Part of a small language model's weights: 8 heads of 32.
Each number is 128 + 32 x the weight over its row's rms, rounded and kept within 0 to 255. Layers, rows and columns count from 0. Numbers have three digits each. The size before them is the row's rms in percent of the matrix's.

# up: layer 9 MLP up, 1024x256, rms 0.0667, rows 387-566, columns 128-159
# down: layer 9 MLP down (transposed), 1024x256, rms 0.0613, rows 387-566, columns 128-159
up387 102:161205137140132128179160122116082124140158149147172152120161187134097112133134159106063191145133
down387 089:122132098102080065116153096127161114117109180138122101113113130060104178141095121163128133142168
up388 107:068176125169120137104169162130140099114143128152093144135112185123102069108124143181088115167143
down388 102:124134100106069102089075115146079157120092146132152151137130148131157154158163098115152170127162
up389 109:155139096168127148138129163147103147099162096174141065150119111133132137171104137171135123185082
down389 111:127155136155092071111107113154133216174155111039193069119133136127136133156108125072123172147155
up390 079:136131125121071106162179097142155166133070126147091131128134213121092100116146128167109186177133
down390 091:127107118111152119099108176158086142139148138156155116103130106153141116115088130122112130139083
up391 106:128144178120111070131083148146132103100187099165184102085132062120095105114143123136075159112180
down391 101:170141132145122181088133147163135113114125145097115123181185126119143099133146128139135069120107
up392 102:145136160132112198114172131134040120156129091191128129116106149112132106089205182087072120147130
down392 098:160098120103083088153180141135122162127127123110113135128121122196117168182129167170149145118097
up393 093:124137104160106162080133115163099171095143099091120134161172108090132175112149102166128188138125
down393 095:177104097121175102083123111099110079112109207117192123120148138148069093170129134107159067076121
up394 096:103150121166140151110118149102095139117061121150102126162184118135147064136110162101123145132172
down394 098:118055139119185043130153150181116139116197087125156144143100131079157123109139052132144153106100
up395 102:101134163115077135105102079102101133155118090158134119143200146154116119089154130155071148200143
down395 095:204158124175116092128130139151191153102080126145068099104153093100129100119098136127182161132096
up396 091:149134130077117159114062112175106086142099163118209087109189107111110192146078138154121121079148
down396 097:103087110070104138127150127134103146108177135103153153204128161107195144107164075098102150096167
up397 097:164160128115167148130104130095073173128091114105070124166152191129079155096140184116050139168112
down397 100:157078107170164108075135128144160043124186117179116087085048152146113074142142061109164102089085
up398 108:166144143102107115136104100126102141121095094179126101136125084106130177112083136139130130107097
down398 103:172159166132100105100151144148162174124159155093139115150074107131128117152108098159162177161171
up399 106:118138099121165112161102139121150107122138218126131127130135127143087120106155156134111134131123
down399 105:106110122137107066175092108067079110104175117128124136170165143098128144167130140140142130144157
up400 098:203141102127099107121129118096113143093158163098108089134150089119115180146093179126109143157114
down400 102:066106151067125161148175138157118092138124112146129143173115097134155072102095164143161079142175
up401 104:109177170159077237161071146128126094144142103126153096145128122105106068074155125110128143138128
down401 137:145117148151122108122064132143141154105125130181086156155155097089077137090155110172108126143151
up402 090:182108092177060120111154053121144140128116150129123091126103121102123172136137126114122179127118
down402 090:119175157108202106095160144135129128102159156150129108106174182124127130103089158139129095114171
up403 088:130105199099154163181143207120134110126127116128121119043127150103105187133176086172122118123147
down403 090:115174168108137113055072096127174126143182134146127112143124140137150052170145120095124121088109
up404 105:146159161155202106088128101133163120132148135112159094149158081065119116108121155164120140143121
down404 101:145119154094092133113138121106072138110140103111142146113158168095126122109108173051122058093188
up405 102:096166170139160101172223174141112056067160108154114166131184119105127138107129142107147143151091
down405 095:121118110160109145093104116199120068172138162117148124070110204142132106215129118145121131127126
up406 107:128147144144085092134147163145123084150126156180120119102169116100072082131154190126108092071210
down406 106:202157093121103122151036089123105144132161174146154132112149077124102157181076121126179169104147
up407 098:103207115107107111090086086153133166134168160152150088113139133128148100079142162155132091112092
down407 097:113110114124087105198141154123162128067130121125168217145155171087134158129037150151115112167104
up408 100:139099087187156147170122114090115174134136188130062093180134138143074128100112087148137187180131
down408 096:104146137123139143132165157132168119179162125067120170144095111149090107165129101132162121104173
up409 098:112173114123135074185125139109137112170080101188101082148134134100089090106127097182187149075111
down409 103:078081180145133071062137126159157167156134117107137099062162145203122165079104141139079158192102
up410 092:104204096137143085093148096116116133137164180131144092093103136126143118081110137129112169122116
down410 092:160169134092155102113155158101093104191116116119119121139109176123166119125147110101100180128088
up411 096:148165099176118127167085112172168100080106148092094137183110117101050164164137103141178142110123
down411 096:118111123160133164099189111128106098108146077142177172089133122108178115055153122112092104120118
up412 123:078162095122128122102087123163137078173110129103054091173153154083058120167174090189133158139135
down412 130:124113086081130107175100129125123106090200125158140066129111134109074156105177143116105121034125
up413 111:128137104122044102183126166137115162130118146154125066186132176089076111130111150089141155098101
down413 106:101060095126131084157111177130161117100086091148182208161132116148117103135184170121111172123116
up414 095:131074083092121191165064089143173153154141188115082074152114101121160112138087112115170096205068
down414 099:130177140127091108111166203138087133173138089120160183130084155145226202149121105077091177063129
up415 110:072203148106112125109144147114119105154102110174114112101151118122120081139120166171111088107118
down415 103:185141162150101069109190115130088131117113149088106167132099110094117147125185150151152112146157
up416 109:083190134156073158208055181087075150189117109134160123145133152145098054092130162154153143160154
down416 108:118148149163123199124132130095079109017163137159108150161082126122162090054169104153123117133143
up417 089:152142172191060171122123092078114168092120125154128146140101148141080107164117174126096111108170
down417 088:099107134128148107114123169163174079161180137071104075172138090168136136132186103122145159169102
up418 111:102174125149062122072127101161081177086171115116115138112138146122122100111155124165133133078103
down418 107:096154113145164079121134160139197096074110140173154125161146121085105126141132144149104162202129
up419 110:097207211131126148203178099138075086093090098167137120172149113141129127126145150115116107152132
down419 108:082119138134144139125193125174101094128114113197123085187137141174156062121077135136151073157161
up420 094:113135095158139124109172110088105171150124128128126105156153137068126140080156118125102176152166
down420 094:172156130092182116106101113162147161217144124131134188073142182166158063094130108136179066072139
up421 098:130106165125139086125115149139151110143116125207127098130092077116123049139163175109135056113166
down421 096:130135140149122141084156106101148124160142158144160092159102087136125155143142110099166147088080
up422 106:102150203149119149148115152132057105086082093150099123110086116125093155101184144105162122148187
down422 109:140152145089069157133145153137144095102082136151175164148124151086141105136167095146133182117143
up423 104:115092133120169196119146152081082090176073081121121099092131135084121092082230139161133109110158
down423 108:120138168064174110148109139102108172179087080119059198135135094156141134173130209142137114153085
up424 097:096133104132149082133136105157142118092103188110085122125090107095128170092168135177133134193112
down424 097:155143147144050134143077116182099114146123069118137135101099183107144088114116143130104106047142
up425 107:112097092101147155176145123100128110123105088152090117169149116072133126143170126129165190118108
down425 105:200105071141100131136161165116124161143112154105181076131167100159094144181104121117083122094151
up426 108:150161171140105163088188052106138118200110123106163120147104123140108151102102114125132121123191
down426 102:081065192128108105076124135130089105157100107158163140125158125153136115093119162181083141147153
up427 091:104115187109067155159188113040165140158085151152101084151121130127102136085101145156125122190177
down427 094:155110111180126116116094139172116099152181065046157153122110122139167058192148098128118139136136
up428 111:154173131112129141134153141080141186154144145117112036093068056171101082089186142151131119074112
down428 119:115174080116147081166151155088111108127110120108077094139127093125084086153129168126146111114098
up429 101:109150136126077083080108063132157155172151110150150140186132151205146137095135137156142084119197
down429 101:137109114082143138115173139129123083069162196171100127132163091071125121115161119166132131126149
up430 101:096164092130135143154102112152145082076127193156140102136155161125087117132159160146143192104137
down430 113:118132167160078138110182153109084105148192149109155103102186106079099132170145118087148161079116
up431 101:075149159135113146098105116102125163135093129137156145129160150160121117063131163142082102187137
down431 100:173130128098130123183136176145114064156120111106104101133117078090101111145113143154142152100138
up432 094:102094138067132203145123118065049149148125084139117121100134170142150104095153157102155147128120
down432 092:057137131180135117167123157140108153053134088145118160191125154128123171115124123045151137071080
up433 106:179136171148117116146159192142081186102099138133116099105137111044059134178131134141136095154155
down433 106:132038136063145088165133066133152156156116146108153137157134069129160122110102095176084179142172
up434 091:168108168085139124149161114090116133137067105177116106131122113095069095150118165093079141112202
down434 092:088114163140119158085201101194164111182149133138102108096109131118170177091114114176118113123081
up435 094:098170196101142171098164157090099154103096106201138085104191081103119088127158195107145147115184
down435 089:109121074174159100095172173093137139154146126131104184153141204141148129147099114138109134124134
up436 109:089134160099079108167126119141070140077136123153137120139159126086095107057178091143117075141190
down436 114:084140120160169132093140154140137173097161137158104080141136125148049115122104118166093148129109
up437 082:161172151142128109094133147086128198120113115158117114136149122123117137130144116097146133042179
down437 080:116139139115113202120079109157115123122083097148144122098109136107144139169128108125127104176097
up438 098:127142122109118160149141145095111142147085088163131130172103202135152056120161166101144138130139
down438 097:147125117145097160137081092142119150103130119122182080150154122110141144159152127166165173176133
up439 094:128135142158115128104066160103093157088093027096098127137165073095120122134184091081178166136150
down439 090:112125109100105211150181121115116143179137185158150123082130193145139098109055147134094127060122
up440 099:124199190151149098074146110080091141102119135097092142086132175128070126154165135148077125166120
down440 100:127193128113128105060107084152111125148147138105196170203127153133099171158051126153146119166070
up441 109:114204155123107115126143139128120095088126115149146128141168126100075117084141147112102167173149
down441 111:178125130090152121087185118139084105154148137156135106163131117099124125129081106077110094096179
up442 105:148110131133133179138090105018131123145110180169113058127135116142135146097151139113142148167139
down442 099:113136125149136106130097105162144130096133107122183140111111085112190093075104097146087090075109
up443 101:130133136165087124085134089118118176108146160133177116096142117159169123126112096133139147201154
down443 100:159110096113129077196077135098117093109162136098138163194167134085056146120203140131160150114168
up444 111:142139103125094156117165152138113183142146123112114149130113166119166155061103132106104148130082
down444 109:145172109165147137099140091124109167132111139152062065147134103190073119129153155132154163144172
up445 097:187137085129159086148117161108159168120151175128109087202091101157130129169116114171171134086116
down445 099:100108143104117103139067045134128107107117122118175145138087155102183115138101122176111113126137
up446 103:151093106145150140162121111124079123110136190118100099200114123113081116110108149082133102155093
down446 095:101183124100137124109106115139160143192141078085139174142104145086125120118148062121171119087108
up447 094:158143158183088131191140164093126202118128113134159134118167148126097105150074115130168173075121
down447 096:154096104139116105138105153106118079109143101153124128147158161104205149134189152138104078117082
up448 110:140146150203114153141110101124104121180080116189115147141150149140066078123201186142111139141166
down448 093:105119127121107140112117110124155144125128108147097136131146127099118113145137135172136154082139
up449 092:138137119160117128132071121113142149143112160082157130128135162140126133135136108111159181071146
down449 089:146094097155138158138162169097117094177150118071055109103124140139138119127126101119122084165099
up450 084:172124122187184104100192119131143159124140154166141137178119183086117081137159167154142221104085
down450 085:128112127100127105139115147155167094158133133090122102120137121131168160187110129076127101146117
up451 104:102182149169062154091195105098130154152133089125076136114098160129095127128139122128135100211149
down451 102:166141125161177107097104175179122102109126154131158109158160151139161070113123036050162143116147
up452 099:105132198117078105194084112158123120085149142188139104103130110118133100057127103097104114112185
down452 103:092109088133132159099221178106136077157125110135152194118139137094166182140144080118161121078164
up453 091:071105122141157130183130147119163160110095117114186108111129104118127069105101169105191140136224
down453 087:165113077113147160140142127145108146113181101125117172138079080128135167096166097061069103078087
up454 098:067138126141134129157113147097133131172104148122107026186160169124102126126136165114134123141140
down454 100:122156116109080154072118106119133109130150108148164158108182104173164154187024095094153117128187
up455 088:190107164120093134131081108136156114153085138148064098133117073169073063153142154104134125158141
down455 093:122112158108127115104147146145139183156145095138138108061157092078125164156136043138219105091092
up456 105:197100150125153159133165114107095151134035119163128120149130128163113136160093087118156153194145
down456 103:116100113157109088143148175105115110081141138145162146152086121127166122146174121103141122105189
up457 103:117166131106134130086110121103165129201141074093163120111115147136154120151162144105104188134112
down457 096:106138105187086102051114113136185130123179117050089136093137157085148131141084160150166129101145
up458 100:165138119123089128121123144180149132115083176109126146156162073165083136132123115138129115126131
down458 096:041106188113133116148064164105137147130149194187136089131109148140137127123106147160085153127137
up459 118:118149166165096111063107164161128112093071057177107122145201107161033084117124128172129113120147
down459 118:143114137104079068146078108117144096116085153146202168134163114123073171158127096139041132166078
up460 098:180104140098108148152148061204149142123128133168131106183114102145154147090101152129135096119134
down460 093:122107133159159023111170104080141131082118119135153135159214157116080140167101111134096143161198
up461 098:175084096139072147062173175131131115122154120135097115144172099155114158156157141208111106164128
down461 103:136096140102172152164148099175172191092060108136137128192135118124049132138191146122061172116112
up462 100:105140124199103130093173138072141133083127188168168145145144166130119132115168100104112124157142
down462 103:169094132153138121156126098127091145122102117065103110143112047141096134154160167147126156131126
up463 096:085150155129152106094142116067202138160117107146098087072075106181075124082157127175115106133132
down463 097:110077191166146097091167157136162102080121119097122145138137091148217091179134153210085121162127
up464 111:135135195146135119133126095099124144145114163199185097081072080075146150063166151132083149192133
down464 120:115127164119075093079076146123177105075123140180207171108098096094126130142141093158097106132178
up465 104:108123145126077162185146084154135123141093094095174095075094137087119183081160167148104160162092
down465 107:181068121146079114130097142107124104128139081176107195115105141122137082151090105120092127185107
up466 079:109096171118080137122090138106165132181131142159090094212105164090128098117150167181096110140090
down466 082:120135120097207138131128166132122083100125104119177149098133142133116146100096087088147135128105
up467 106:076129095159132106102143144110166147072119151165080113098072140180127150067115153122195111127115
down467 104:152093136112138101192132242084152150105124094121152102117124008121124156127180151153091155162150
up468 092:087100149155093114128071147096144148114099098108204087089141166101132128135129105150132109102166
down468 093:181139109092159091070145075195124106148074053159018187163125095140139130092118115129144153160086
up469 107:132131112146172106135149139130113110122149163141070099127116185066109114090137164138175136108155
down469 105:132134080121100095117165103082118089085123084072096137175100146129127179158172118134123193177129
up470 103:111202167091151155201098121123138120118099165195154121147112108054125072132115147113136111109137
down470 110:101091083136165142109159189170146096175130142060050068132149112149149172153109111069191114104086
up471 099:128138148107082110134062167155150137193101103116130100147155105142121110086132138133151132126238
down471 099:127121157098153158118138129135180145094119188072101166141085048112137143103142118147147119158112
up472 110:091149117141085122110178114091098179138141127139128093160126099132104098114128144136133158115165
down472 117:134177094096144091126154122171107125100124140115081077106132073106086096112110075157121143127083
up473 103:141118105187160122134143142096112129124145150148116099140185134085108108186093091166178160132104
down473 102:111071150107126145123099055104150173099122118143157182084147166220100164098102087129104121115165
up474 108:115091158132126130130088088134103158061145171151069099119147174138128145127161139175157114098124
down474 102:071113131147179094111119120094131085147154110115173142085173163137125094116176090108127090141108
up475 092:165153219175073088049133155156128157148142146185140125148112192114074138068178115149073113149164
down475 091:132154108096129196160142149120121133125121138143097060150114092171136112127141172141110101101112
up476 101:123200197151156209176203102115126169140123097188158129146138116111144082124101138165145104163173
down476 101:134147100067134152135099177186174130153128157111144099092092097160154071131130082133113148143045
up477 111:074113132107101156181052101149156116114131151200066131138218121119097112140105096170142092145127
down477 108:159118079122119189154140148101125123143113159120066121176049110207150148142140111056157164160084
up478 105:154131066137092119154176134183144157137087109139117110157139110121147179142121132161143165113131
down478 112:099096098186140192161096073081165130140101143114112080139079058145098123131111156115152102124111
up479 097:125197119121106091082193156121097124137131156166164096155106143136143116109123159138077177176139
down479 095:062069175145103138161201171111167070083110142092109171130166152093123128142104101119099127154170
up480 084:147117209150127147117130188138149141141132124191054155149142157078108094178122119176136109177112
down480 087:092160065122140078139132119150129122097082107057166099134093152165162124132142102094075129115106
up481 089:199144093144114112099124096169118111080129103158126137184113146109090077168111184137134156135114
down481 091:087138140117127136113145164103127117120157091100102049141139104138128173130154099130116122143172
up482 103:112120115149082114064150148112142167090123125103123079158128138128123159126180115172091147143139
down482 106:142163169101173074101114149095163172095170132113086193109167114123164139172122135160106143151107
up483 107:018147172114069152107168129100171158153065148119126130120134133147173080084127114126117103150138
down483 096:178158126177146111126133146150117147112141113112134169141141078116149132193146138111146152094149
up484 109:075169163098124125126149098143091152193113107125125074157100151124148054131108168097148149183120
down484 105:092116100129092108154107159145107138080136115126121159134098150129122089113147126132129085144081
up485 104:164181112137106131059167122112117104081138119158099124138164160138119105111114156131104129115142
down485 105:135163092115135135141121142103085088114107136140166133121184153085142080156168123127140144086088
up486 105:096104123094120115156071155133143158085109161115126118130118128143116148089114114143165171092157
down486 103:142156109148169126108163175086104104169101153157185098120122183125059200140124087120085139112140
up487 093:102159125146133147078135116117087154078062100177085134158136064141126083132145153158157183165126
down487 089:063140224138154093189101165161139151063157138122113114084120104109129162125197156106056118086093
up488 103:117201193128116124130116119135121163085123093151129112094130125074108161110183122108148177179130
down488 117:089131145131152119137107106105170188131111121131147160122117141132104184135167128204122133164098
up489 110:063147116188131155192149048137176062059190110148095091132156107075151120105207083181123090120152
down489 117:100090142140132126184139129129143135174178107119057108179118058102132112151148117113208030133116
up490 098:165145146108106152137102125147117115147094147105149115131131180132086154147098175102118162100128
down490 089:118134186104132111122130181111116103091154145153157135170120176116088127114159139070077144117105
up491 108:130114139171113152132153142060118134138108131115101149141126141145108168118146094137133109123165
down491 115:082136044194113150040116111097094142177122150081089122123142123174158111058146119085098095171172
up492 105:132140109127076177100157129123073129145119132132078122145135137112092145081136112153170105178160
down492 117:128106067087128167127151183141185079167134141123154140135119084112164127114099116146131108111129
up493 103:065176126138065179177136131057110099109142143145108100153148080105136116119117150097156107169128
down493 101:113154140182122161137132109074137138133154119143154160105119133142121128097126096138067130086098
up494 091:142173117167104153156117155076131132122123140106176074061115110107137151093163109077100138151179
down494 087:119140115137098121110117127143126096146086104198088110154100163130057086146126088137114165159082
up495 104:121129168151129138135185137134156164067082063128096104125108171147103159133152132101155181146115
down495 108:115122089171178108128107107122128157087125101067181139146166092131077120090134081197135123093113
up496 079:077134103119142097088169118160116100121042121142096162117126137098078106142175154130153170163154
down496 085:142099103126144221130086113135133152116139108144155127128109081154170089142122090090143122138057
up497 099:214150130182114144107089150060059130111113059176131154095147161137124149113129170118101100193146
down497 092:118123144091148147114094111141129152118084188141128184116122144091096113060156148201182035139095
up498 076:135181134177162244169181083104160168132110100109143164174123154174117110169114129123084143162101
down498 088:117092089143121083105089151150139101165138137171131094078099112171127113119098110113144104089205
up499 101:153198073154165110153173049093138161104123092118118121148121182168125109123109090168131182066126
down499 104:079068127104142120132098131136134191151141080123178176123154089193136150155147127128094118148153
up500 090:148131153183085144161128090141106150073096129175162088116127114138132120081187133118107139126145
down500 091:167123105071086132097137142154166102176128140131123224133177158150121130145065159159145084131168
up501 090:091135140152126120175070112115146091065147165162126108091193130105131121145096134138191113140169
down501 086:132154109127187087125123177121156119193104082161107091149130094169164121102090146105158124156179
up502 101:159082112077125128113154165125109096147054168137054042043140151159122116117087149092137159127192
down502 106:134124122108145158082103151118127110126109162078169116102168103134096173190102203134115087209106
up503 105:150170119171124097083126108106114120106107145096140134190128126146083171085137098144108143171099
down503 097:087161121108153067162100127151119112158159118148159115103146141103121110107141084155121094086130
up504 088:157173143117059178070161146115051152112078108150179121115174123114116136089168169170085163180159
down504 124:109099117135147144176123154103147134170082102134116093145128124065100140122166154107147149132083
up505 105:081120102116157128146150092079096118100118077090064139134127152166125138060170135205146208143167
down505 103:135138171031107131158159162147106100149091142120141071142092061124200142088083239154124177136117
up506 103:117127087211126084113159120134151193130183144142076103132114097109097117137140091163173182120085
down506 107:153121147082105217117097201097080111098124124138121107078108138119116126132141165103156125145122
up507 097:094135184163124145146060187090135128133125132143079116125110134087070118123103100118184160151239
down507 092:157094116120097164111121115111114103143113119116144148123136136190131126137110119085086073141102
up508 108:131136097142129181103115167118146184137060164092152108094110123155152105143143117203108175147106
down508 097:085136140054120156107065183099110091184100094184135168132167133137122059127078131118110117121133
up509 118:094074144110126117161141088060087145085094151107128113147160208095116154103125142168167156157149
down509 119:160077120072177118164201109127105124126154087161148092139146116143138138174144082093089156168173
up510 101:173068170124140122101081114125062204119131096114106126165135142140139138111161125156129160185171
down510 099:113070097171129142165131091125197119108073144104145159139143064147111151216107144124099167142153
up511 090:141122127187035114124122101100134179126180081142119102237134165088121056097133125105139177155133
down511 089:111133115098179169136112149129190131091100140051161153082066141111171141096097086140102105096104
up512 102:072154142129102169156230144127061111072096113132117138092132124099125145118161149169133184193151
down512 097:115094114137097127141089135091182139172121166104122093196126108186115088086054156142133081102103
up513 101:150164176164145099072134131130107093098104080122155127117161104110082114149188114114138156112214
down513 136:160113138183119110193105125115123158148138116076173139122131065097120069127177112165131111113107
up514 110:143190179174165088088128091096098112148125094141093127158144154155018115149117167108070124101193
down514 105:185094138078076108112120130132143161164087107095117020123139163126111120108071103115115153110128
up515 092:047177132092104120150135069087114167162124088167173102110102106107104133113144128124143170114118
down515 086:167131142138130173170173163153096146067071131158074133164146153119138170157092123077120070131165
up516 105:083159176131117211187104060116123113092119036130104148116150094092085131092153095133170131117142
down516 103:120152133081167073163150160154104116140108149073136139143174129105100172118147155129127109130169
up517 070:179151172149087125158154121120087167138125151125140135143129169158077111112132139128097134106155
down517 102:114134141163101163127090115107112148086111124150132110158123114087064117139164141153135157147146
up518 094:101121091086146179156172194130134151112123193146083105149060123121107133109116166134125150126087
down518 095:154150105189104113125085177171159136200145109141134129060200134166153193133110095109147136122131
up519 100:123089169111092181148169106087163189148101184129106080152113154118063100127131100155093164144191
down519 097:142103117104176097131107132123134070086188118108075185097166105088117082187068169123174111140129
up520 086:137154106211072116187108108116140110123137141178165098132137108128160117114116158171161211121105
down520 089:102152049133161177145137120187199146098131100106128094110152120113193159147107105062113162131124
up521 090:105071111079121171146190144172128125135086140111167081130167118128083126133101123130170209117175
down521 095:113142139169129115156142065114088145064184118123100086154189125125124142144082106124107139119139
up522 108:119124079151126100151072097110072094117092142126084092139091170095134151090189164148121141132092
down522 107:108137139119193121161161138088144152139133117127074066141116115170139137112095097059087084191159
up523 108:076141095168103161086179117144138167159114129176111084097097125128123071092090141121131133142149
down523 108:149092138141135232129153063107155195087114106128096060131129101149118097142117137113123151133140
up524 106:104138115151085131120124161140079120092127126120119114129125165160140103098187102153090155161154
down524 110:049161172127072133112118162120206154122146140071102151148119185123144174118169129089138133090117
up525 111:168165122170107101084120140100072179201146159168081076114124155155090141107187122142143154132159
down525 106:148109168093108114133103160083144227159083083047169131140116098117115122092168175112159106116086
up526 103:181138097136041168083198101077113142079160161159108092142138106115128094128140110149116132143129
down526 096:116131087091144044166125137111177123143153137158175157119137073167097081101127136102082182111104
up527 104:081118155118072125153138104108148116135104144118144112138113110159104148170133106159152130147237
down527 104:164114162142166057104140182149131130128137147116146126204131112152135154155109134101171205119117
up528 103:174128162170211129184182124071120142137128134179083129144123175113112089061138124062140145170204
down528 101:133130139120125124036177105157065097150119112125146138117142134169162109142107201115080121175156
up529 115:114112165193142149138040143020182121143101147121131136135125151143141145098133102142088104146142
down529 116:096165134123142175114098073116164174070145105104142104134108133136064196097112116192132145083100
up530 114:119198138167099125039115126147078113128103156121129125139198178116140134102141136111120155182133
down530 117:114157155138107102104120101154124099115104146124141079129137117159122168105158154142111125188159
up531 104:098170128129084135159123120177108156125150159163109132147159128096096156063164126140165123139113
down531 109:156080107093171137131074113148128156154105154132136122160167111114116185089090155187089142213099
up532 096:141111223117108115114067121108157088147104117155141084119118099071127085124139149137187103152144
down532 087:141082086093157160110134134168113148096117093157127158115159084151092120107152118118115122152152
up533 102:122086135158095143081169103072146115120135132115129076131134074072134103119133123161163138150126
down533 098:131117123087119137140083074115093067099204168155150126179145136102109092170037114103126166120080
up534 079:083156145132080153120161128094099176130069067142132124156131098065082097088114126173150118189157
down534 106:126163150171106141135114125089114148106093121158114126168129118069090102134159163148136162160162
up535 081:139055108186077122162117173175152130139169100164106122144151138068136147112093107180120161132152
down535 084:113136099060192132174119100173133096143097062096138081131142120139162077141102127096132129158084
up536 104:130161135191067137170084146094097115150161163121092112118092159140075124096119132141125090114146
down536 096:161092095155118167141138078118160110130085127132134138096062125158136162099136106091158151152114
up537 098:140120105141144144134154162128115150132131199148109125115105098128105164078087082200109128203141
down537 094:141125114171142155092144129104113065150178147154159118075153157139105087133173104117096119050129
up538 107:127158136154131093114086193123167155142093113095118141164100093164040127172139157150124108090119
down538 105:128106096168114108150105116157080133080168160128134180163091190170122180100102115111105124138111
up539 097:050127097084127164140117134126114130100093121122113085125125122130123124134114193132128151164158
down539 097:130139119135145187144103101135152142133124162099182081138117072129129135135159167146090137103096
up540 087:120144154111082153120168150073093148136133117197158139185108117103174141122175101191106110218114
down540 085:153145105144163128147083126172182140132097134097108123133123110151127115188090149114160155116113
up541 102:159100159140158140108083174145081108158117099179130142126099145149105088127165097144068121176141
down541 101:080174119158067124131087087142158078157178077075110129136111117133178108139082109081099081107224
up542 092:151154089102143161134174138082096087125130115172119110119113180097168116142115120143121166100166
down542 089:135129154179141138129129158129123149106191101125092154182097123163171120137175085153103139136127
up543 112:144129152121146160158122139104095098142058053153126066117134110064120093139133123083187139096144
down543 111:132098107123174023116138139133141091111160127144115132083128161117122120112118098128171133126131
up544 100:157102130144109042114121078191174140149165150135120123171102140130117148095150130145156157101126
down544 105:123139200151114100153110176110090134100138139107186203142113141140071192179143134163143129097082
up545 102:074171126150141161141097144157101149154125109101124104095092111096135095045169124076137114126148
down545 104:091155086093141236123119149124104143109103166096190158126155114094144127118098116138181078170109
up546 117:102120139127117154113097142088109210111125132138122117202130173120138142152129088096138128144112
down546 115:102142151096119154148136132103098131106134131112148161137198133167114126157135137103096129127077
up547 096:142154147152115104128094104155143086131096112105130113120119143128091104104147150138105153110155
down547 098:080126149129152063153155093124099133111181079157161108103125144110128106173166163109100121066091
up548 075:122149169111092143135134140117034160112108099172151110109171130102055135147099138123104172161201
down548 098:128150137188103186120116119129105149097103135155123103149127127090095102130160145135130172160138
up549 111:151088142119119102094165093133056113179159124183137071174134117121113096116186084077104138164195
down549 109:100118121127140151096110139180070121112100122126105193146134112133099115111124139118081103150128
up550 096:101096087140130188099103157137093167120130162136149126120106143085135160038167125130150181145109
down550 101:139111139136048119113188154094112122180121136133124150148140088145152096116090150111116120111119
up551 099:081202120192124115092161159129141098098141154019140091069121151124101090095129148180119120120206
down551 099:118183143065076180178145144153030130163173131165138184100140125108130074126105116095153101164114
up552 105:153168181125087093133133137120120132136072147140146148093164109095094158159141108115113145144161
down552 101:164126134145124142073117127100120144164136148111134173121137170143150156142138179120135130121116
up553 091:158161110130196180138126095113105130079195125130060136100117139021136101144201164107181161171109
down553 088:121138150135122105114036109142109125115118132169145186149112107110160137120090132165073118124160
up554 112:090178125119147112157158119091078139136126171124103055128134124122106130086202164200154191118111
down554 116:167104134151119122098101163159130160087142127157135102000131109111129146133123121095127118145104
up555 108:121106107124076148121152123150166172192117134144126101151162096136117179125104150160143102182155
down555 105:128060123117129150115098149121173113129122186137145180132112141132100175107130128184071108132141
up556 097:118114080151070124126174033118144149106154093117069127231104174120125129100132144192138172136126
down556 088:067109170140137099128051149134074150131142092124132095124124111146150142148136123127153112147171
up557 085:144135115145105125078143107141132109162136144162147155149143166063139118106195177122087144136066
down557 080:135127084118162100176156144183110157106145104095107053123105128180147113129109101119181129146134
up558 109:102168161149132072111125128097074159061108100157116147125092146124078093133195186167086151116156
down558 109:153103119123173121116115125183125148084170092118108143165202097095163073150105124142103119134124
up559 107:127133175149092179157067127059114069146129124130167135096124170142117148125121168101144088087113
down559 101:085176133156160102106124110085163156129107159083153112094107150133150122119102112137138152161171
up560 083:149115140129092112111144148073075133125040119145067118139053116150133155093147090146122120174100
down560 089:127145157106125125165119139111140084106141093131173102166187119066142173125153107123086191125091
up561 103:187166146159124106141088095126135153118157147118145107144116113158142127114116168114149149134117
down561 103:084107176139145175144131159128126125114110174024161126103146202160142158110147102141143116125122
up562 093:150152153141072178085179106118082188088151184157079113126113139102118178116113142144153169191139
down562 093:165129159072150108088143189129103109170121104127180071114114170193126103130083084119114082108143
up563 101:161115178139150146114130073051114122143135170170070133090106159143053098096135103136085155140187
down563 111:104158112149117115128080130153151119162131119136081112125159139109024095124088148184093138097151
up564 089:142085219141124192149152140113121166157150103187135156132148094097141144145160117152084141148066
down564 093:116169122150123142115100075127174124118122171132107169136143195154119121148107114138160114128118
up565 106:097125099154115032107147118133155120127163086161064118160137112123090120150176117140114107189147
down565 110:101131116057141180146113200133160140124113150113217097093105101185111121165105120117108181120133
up566 104:168144116150108175078127103129132144147157139121113101130117105075125138077166096119214156205144
down566 102:126108121113099126099122145105146089079169156123177122085128183199076119151093103221120135114154